{
  "n_kv_head": 14,
  "vocab_size": 48309,
  "norm_place": "pre",
  "norm_eps": 1e-06,
  "qk_norm": true,
  "attn_scale": 0.125,
  "init": "normal",
  "init_std_qkv": 0.0205,
  "schedule": "wsd",
  "decay_fraction": 0.614,
  "train_tokens": 963400000
}
Each number is 50 + 10 x the weight over its row's rms, rounded and kept within 0 to 99. Layers, rows and columns count from 0. The size before them is the row's rms in percent of the matrix's.

# layer 2 attention output, 896x896, rms 0.0225, rows 383-440, columns 504-559
110:40 36 59 51 44 65 55 47 60 60 45 53 63 55 69 54 50 67 47 36 47 59 56 52 57 50 49 41 37 45 47 43 27 43 54 54 44 69 53 64 50 58 47 63 37 43 41 56 56 48 52 45 36 39 52 61
100:42 55 26 71 44 31 47 46 50 47 37 44 44 58 50 29 52 66 40 53 22 50 55 42 66 41 46 54 47 55 45 43 53 69 42 47 36 63 58 43 47 53 61 71 52 54 55 59 38 48 48 64 52 55 55 56
082:47 52 54 43 38 47 64 57 53 50 53 45 26 52 45 60 65 45 59 45 45 42 77 26 41 60 40 46 42 46 38 51 58 46 63 41 56 40 54 26 44 32 62 54 57 54 53 65 54 56 64 50 41 43 42 48
110:55 47 56 48 47 51 64 70 43 42 55 46 50 58 49 60 42 61 45 46 42 38 43 56 44 47 31 64 48 66 60 46 43 52 39 52 63 31 32 47 51 59 44 33 49 64 59 50 61 45 63 48 47 49 49 50
103:50 39 36 62 64 48 71 40 50 42 46 42 55 36 31 38 62 55 35 57 41 65 37 42 42 58 48 66 63 53 55 53 64 46 52 44 39 39 33 53 59 70 39 46 66 52 46 58 46 55 47 57 60 30 56 59
092:54 41 61 54 45 45 41 43 40 59 65 61 39 37 61 54 52 58 39 58 44 64 54 69 75 42 45 55 61 61 37 59 34 36 32 72 42 47 56 40 54 41 47 54 38 61 41 53 42 47 49 56 53 66 51 59
092:54 32 51 33 54 41 49 71 58 46 39 46 43 48 48 50 51 26 51 62 50 51 56 64 41 46 50 45 47 42 53 63 46 33 49 59 57 48 63 60 61 52 74 49 42 82 49 57 49 37 48 56 63 50 47 59
094:43 51 48 36 46 64 41 52 41 45 42 58 36 35 66 79 59 42 46 70 39 47 59 43 44 58 44 55 43 52 49 45 47 36 43 52 33 31 39 43 59 62 50 37 64 55 35 41 38 57 54 39 40 45 50 61
100:58 45 49 43 27 43 48 38 68 36 54 54 55 39 43 54 52 52 52 53 47 68 38 53 46 59 53 59 27 38 52 33 53 53 48 36 54 40 40 50 49 44 38 54 47 35 68 51 45 33 62 56 55 39 48 47
098:46 72 37 62 47 52 59 53 50 37 56 64 41 27 69 50 62 67 74 47 40 37 53 69 61 46 49 71 59 53 47 49 60 45 52 60 48 33 63 48 50 42 55 53 50 42 43 75 44 48 35 56 51 63 56 43
098:43 39 27 48 70 50 50 57 56 61 67 46 39 36 73 61 56 66 42 61 55 45 49 48 79 41 56 52 55 37 39 51 42 50 47 34 51 57 42 49 47 52 29 51 45 41 49 51 42 42 39 41 37 60 50 53
100:46 41 39 48 60 57 65 40 40 55 52 63 48 68 59 28 50 54 48 44 47 72 47 31 39 51 37 44 58 35 39 40 48 59 52 52 41 44 49 39 57 51 60 60 58 31 41 64 49 32 41 43 41 49 47 63
106:56 68 59 50 54 63 53 30 42 77 47 48 67 58 66 46 51 60 53 43 54 42 50 37 53 49 60 41 39 43 61 59 45 52 37 61 61 52 56 42 56 53 29 48 61 38 35 48 45 49 47 45 46 34 56 44
102:29 33 62 52 46 44 49 56 50 43 65 42 69 62 66 50 61 36 41 43 52 51 37 45 33 54 56 58 52 59 25 49 48 56 43 33 38 52 46 31 54 63 45 47 60 45 44 54 43 68 50 49 59 34 53 58
096:48 53 63 35 47 69 31 69 51 52 53 50 52 52 33 65 58 55 44 35 73 47 63 61 56 44 61 75 40 43 41 55 37 37 53 48 30 46 50 61 73 29 59 57 53 42 56 47 49 40 72 57 72 55 52 57
101:47 46 46 39 48 63 38 46 42 68 59 50 60 57 44 48 53 65 55 69 61 36 69 52 37 47 59 33 56 61 65 53 67 54 64 44 57 36 38 30 33 32 74 42 71 61 41 75 52 51 61 81 56 41 47 53
099:59 57 34 36 43 58 67 38 47 37 26 71 56 33 40 52 58 33 81 31 30 47 53 50 50 48 62 33 50 43 53 25 45 55 44 66 40 51 53 51 46 58 50 63 52 42 49 42 30 40 39 53 49 51 52 62
099:32 48 71 50 55 68 40 45 40 31 73 56 65 39 43 46 47 56 57 48 42 68 48 45 75 42 45 44 64 54 80 46 41 38 77 43 34 53 45 56 40 31 63 34 44 37 65 56 49 48 46 53 44 66 51 56
101:47 56 46 48 44 46 53 42 49 45 56 60 58 39 39 69 62 68 42 31 54 45 46 45 71 61 37 27 31 39 57 64 38 56 45 50 23 61 53 45 50 29 53 39 38 52 53 41 44 47 54 47 38 50 54 43
092:56 55 49 57 33 46 57 73 51 50 44 40 51 72 40 63 45 68 53 60 44 45 30 51 54 46 35 56 26 37 50 72 48 40 53 39 61 61 61 36 38 63 54 76 46 50 39 55 53 47 54 64 60 28 45 52
101:54 54 57 51 56 37 54 56 51 59 44 29 40 46 44 55 39 31 41 48 48 38 42 55 50 56 47 25 56 46 66 45 50 46 58 55 42 59 43 45 62 43 69 55 76 46 29 63 55 38 58 32 49 66 47 58
097:46 40 51 51 34 57 78 52 54 50 42 47 34 56 63 52 53 49 54 71 60 61 32 45 49 51 31 45 50 35 53 43 47 53 43 43 26 26 44 28 67 52 51 53 46 44 61 43 56 55 58 60 44 61 53 53
100:51 47 38 53 54 59 40 41 61 60 80 50 53 50 47 53 51 51 37 63 65 62 46 67 59 53 47 38 44 47 45 47 44 65 58 31 64 59 63 44 51 58 57 66 62 48 53 54 56 56 54 49 49 46 47 50
102:50 52 47 40 63 66 61 47 42 49 37 41 58 46 56 59 47 46 39 54 52 43 42 49 39 39 42 43 66 77 58 45 44 67 44 46 63 43 46 61 52 48 39 55 55 43 64 55 64 41 59 62 47 42 53 62
099:53 50 42 43 55 18 41 48 55 25 46 53 51 34 44 62 49 74 62 50 49 64 55 58 74 40 64 63 53 45 69 61 51 61 45 47 36 49 32 40 54 56 44 47 58 62 42 60 61 39 59 57 48 55 48 59
097:65 70 66 63 32 46 65 63 48 41 57 46 56 43 41 38 46 50 55 47 60 43 68 62 52 40 54 33 56 43 60 33 32 59 28 39 35 62 55 48 40 44 59 60 34 43 48 39 55 42 42 37 38 64 53 53
102:60 54 30 30 52 39 62 37 44 51 49 42 48 64 57 36 47 37 49 57 41 58 58 50 44 38 65 48 63 52 34 53 47 41 51 45 49 68 45 39 31 52 49 43 44 42 72 39 50 47 68 59 47 51 47 65
103:56 38 50 68 47 42 50 48 64 41 33 59 54 34 70 50 53 45 29 41 55 50 43 34 43 40 65 51 45 37 59 48 58 48 37 53 40 41 45 54 59 69 63 50 49 42 58 48 48 47 48 35 39 44 54 50
100:58 58 63 64 32 38 53 62 47 43 52 55 47 78 51 38 53 54 30 46 55 59 54 46 54 48 48 54 46 19 26 39 53 80 46 59 53 39 49 25 53 51 48 40 41 54 44 51 45 55 51 48 55 45 55 46
101:49 47 32 50 63 58 31 62 53 51 51 42 29 50 53 42 46 44 37 47 55 44 55 45 47 44 55 62 32 59 46 46 58 62 32 51 58 51 41 56 33 54 56 55 60 60 48 49 80 57 57 47 56 44 48 30
098:47 46 32 53 35 46 51 37 51 43 57 42 49 51 57 60 28 49 54 35 49 40 72 54 58 35 37 49 58 59 43 37 57 52 53 42 54 23 65 56 48 68 60 51 50 58 43 57 48 68 64 55 46 53 47 39
105:65 57 44 48 37 50 48 60 58 46 58 52 43 41 53 46 40 54 47 45 53 38 51 57 49 47 76 52 52 39 57 27 61 56 35 52 39 51 50 51 61 49 56 38 45 38 37 56 37 37 49 50 58 50 52 66
101:71 33 57 61 61 36 58 56 47 44 56 52 42 44 31 55 28 43 53 50 43 50 52 50 51 69 61 45 55 45 34 40 54 51 49 55 38 58 72 39 35 44 47 35 52 56 20 42 36 59 34 55 63 52 48 41
096:42 56 77 62 40 55 46 37 53 59 52 43 61 67 55 35 34 45 38 59 59 54 47 44 35 58 41 37 34 63 46 53 65 58 48 54 66 52 64 38 53 40 47 53 44 55 47 41 44 38 38 35 48 36 48 46
097:54 43 39 51 42 63 42 50 45 38 34 54 63 48 48 61 39 47 47 74 72 46 63 63 54 40 47 41 29 31 29 58 53 56 46 43 37 58 55 37 44 52 39 65 50 71 57 45 65 63 56 48 40 52 51 44
106:39 48 48 52 54 49 41 41 61 37 28 50 58 65 40 56 41 62 35 56 44 63 60 55 56 69 52 56 45 58 19 46 52 68 52 49 43 51 66 59 48 55 33 47 37 45 54 57 43 52 43 51 51 61 54 41
096:51 58 53 72 49 31 59 36 57 37 74 62 50 55 55 43 59 49 49 58 38 71 62 59 55 43 46 39 41 34 60 59 75 55 62 55 57 48 47 56 76 40 41 55 45 50 64 63 53 52 44 56 56 52 53 36
098:44 62 53 35 56 64 52 63 55 57 55 55 45 49 57 55 57 47 54 41 45 48 64 61 43 56 61 43 52 44 47 42 37 68 64 48 54 64 28 59 42 47 44 64 34 53 57 52 44 40 52 25 59 37 49 35
100:46 57 63 41 47 51 48 54 50 46 57 59 31 51 60 68 48 36 50 56 60 67 35 50 47 52 69 58 54 50 57 57 50 38 39 58 53 50 55 41 48 57 34 41 54 34 74 58 43 37 38 53 56 45 47 59
099:58 55 63 72 49 49 31 50 47 65 46 34 31 63 58 39 57 54 58 41 29 42 38 63 52 60 51 39 48 52 31 53 60 51 42 54 53 36 50 60 49 29 66 44 57 40 57 66 48 50 69 45 48 43 43 45
100:60 54 46 33 63 56 55 43 53 37 54 41 46 46 60 49 84 41 60 44 40 52 50 57 49 48 54 47 59 43 70 50 59 45 47 37 47 54 55 67 46 46 39 51 47 45 50 42 51 34 42 40 39 43 51 41
103:49 46 41 25 48 55 61 43 45 85 46 51 52 53 47 50 51 46 50 55 53 35 51 48 68 60 35 55 61 32 65 63 44 49 54 44 53 56 44 45 55 65 53 51 39 61 33 55 61 56 78 67 58 55 45 44
092:55 56 55 66 51 48 64 27 48 52 39 49 62 56 44 42 67 50 52 41 63 54 66 53 50 28 61 65 52 59 72 33 50 39 58 43 59 54 47 46 56 65 65 52 60 39 40 34 58 55 41 35 49 38 48 51
105:50 60 66 37 57 36 64 61 56 49 52 55 48 51 34 52 56 43 59 51 27 46 58 55 29 41 54 42 60 51 18 34 61 54 44 33 53 42 45 48 60 42 51 60 51 56 59 43 42 61 49 78 46 49 48 56
099:44 32 57 57 40 52 46 67 50 50 27 54 36 43 49 54 57 45 38 58 40 59 40 45 60 36 72 52 54 60 51 54 67 43 53 43 47 62 51 47 46 49 52 36 63 54 50 56 52 31 39 47 56 32 54 50
104:60 54 81 52 49 80 49 61 49 33 63 49 32 48 51 52 48 35 63 59 48 42 38 42 47 52 54 54 51 55 59 51 49 74 41 42 54 66 39 66 58 47 48 50 35 55 68 55 34 30 33 51 73 49 49 57
106:63 60 44 56 40 47 60 34 76 40 50 32 49 58 47 34 65 57 53 61 39 47 49 52 38 34 52 43 53 50 67 36 32 48 57 51 63 54 65 48 59 41 42 38 56 56 68 50 49 63 49 52 45 55 46 52
111:44 41 54 54 61 47 44 44 56 50 58 38 44 43 52 45 63 62 63 42 30 60 51 40 59 45 38 53 43 33 41 28 61 52 62 57 59 58 41 35 30 34 62 51 52 52 54 72 56 68 53 33 34 42 50 45
098:44 58 50 58 59 62 39 68 48 35 60 52 74 40 49 48 45 48 53 48 35 55 61 60 55 59 59 52 34 59 33 56 61 44 40 58 43 57 46 70 51 57 60 47 57 55 41 50 38 47 35 25 35 48 49 66
098:34 63 59 46 55 48 56 48 41 55 54 33 42 55 42 68 42 51 61 61 70 49 59 57 41 55 36 42 51 29 28 49 60 61 55 53 22 56 47 51 56 52 56 52 37 41 46 58 79 65 57 62 62 54 45 53
095:60 48 52 38 51 29 70 43 62 44 67 54 53 46 55 37 26 47 51 60 50 43 55 42 47 70 70 47 43 56 62 38 50 51 62 40 41 39 47 62 67 64 64 51 62 41 41 51 48 36 57 57 40 54 48 64
098:50 56 62 33 42 57 53 55 49 19 60 60 47 45 58 46 55 49 56 43 50 41 61 47 59 36 34 56 64 38 35 53 58 35 42 47 62 49 61 49 68 47 30 60 63 58 59 49 66 54 44 55 51 43 51 44
104:47 45 25 42 40 63 39 51 53 49 52 48 68 65 40 41 48 51 51 61 44 48 39 63 58 38 39 60 44 67 60 79 44 49 43 53 38 41 54 49 43 57 41 76 33 75 56 58 39 55 58 57 73 43 51 64
101:35 55 66 63 56 46 52 73 45 59 72 41 43 69 58 61 81 54 51 43 49 32 51 41 64 59 46 45 57 42 38 38 58 20 40 33 71 43 52 45 45 47 39 63 49 33 55 56 57 49 39 47 70 39 53 51
109:44 31 51 44 60 62 56 43 43 49 42 55 57 60 54 56 55 45 33 56 39 47 26 45 52 43 52 48 79 51 64 53 52 46 56 72 53 56 54 49 52 45 55 55 36 53 50 44 56 40 49 66 52 57 58 58
105:63 55 52 43 48 63 36 47 40 50 48 53 46 54 65 48 51 55 64 35 46 59 66 62 51 35 56 55 68 47 35 22 38 61 56 57 62 55 52 65 40 68 50 30 39 55 55 52 39 46 58 45 58 68 45 60
104:32 51 40 59 34 62 40 61 51 56 53 48 59 52 43 52 60 37 41 32 40 52 48 52 52 51 41 62 62 55 60 65 31 60 36 59 48 50 35 36 47 65 34 40 52 48 53 55 64 64 41 37 45 61 46 54
099:66 51 57 55 40 31 37 40 52 52 45 39 40 59 53 49 57 47 42 40 26 48 59 44 55 21 32 48 56 52 61 56 67 33 21 59 46 49 65 62 55 51 32 45 44 48 42 68 38 63 46 47 50 55 47 55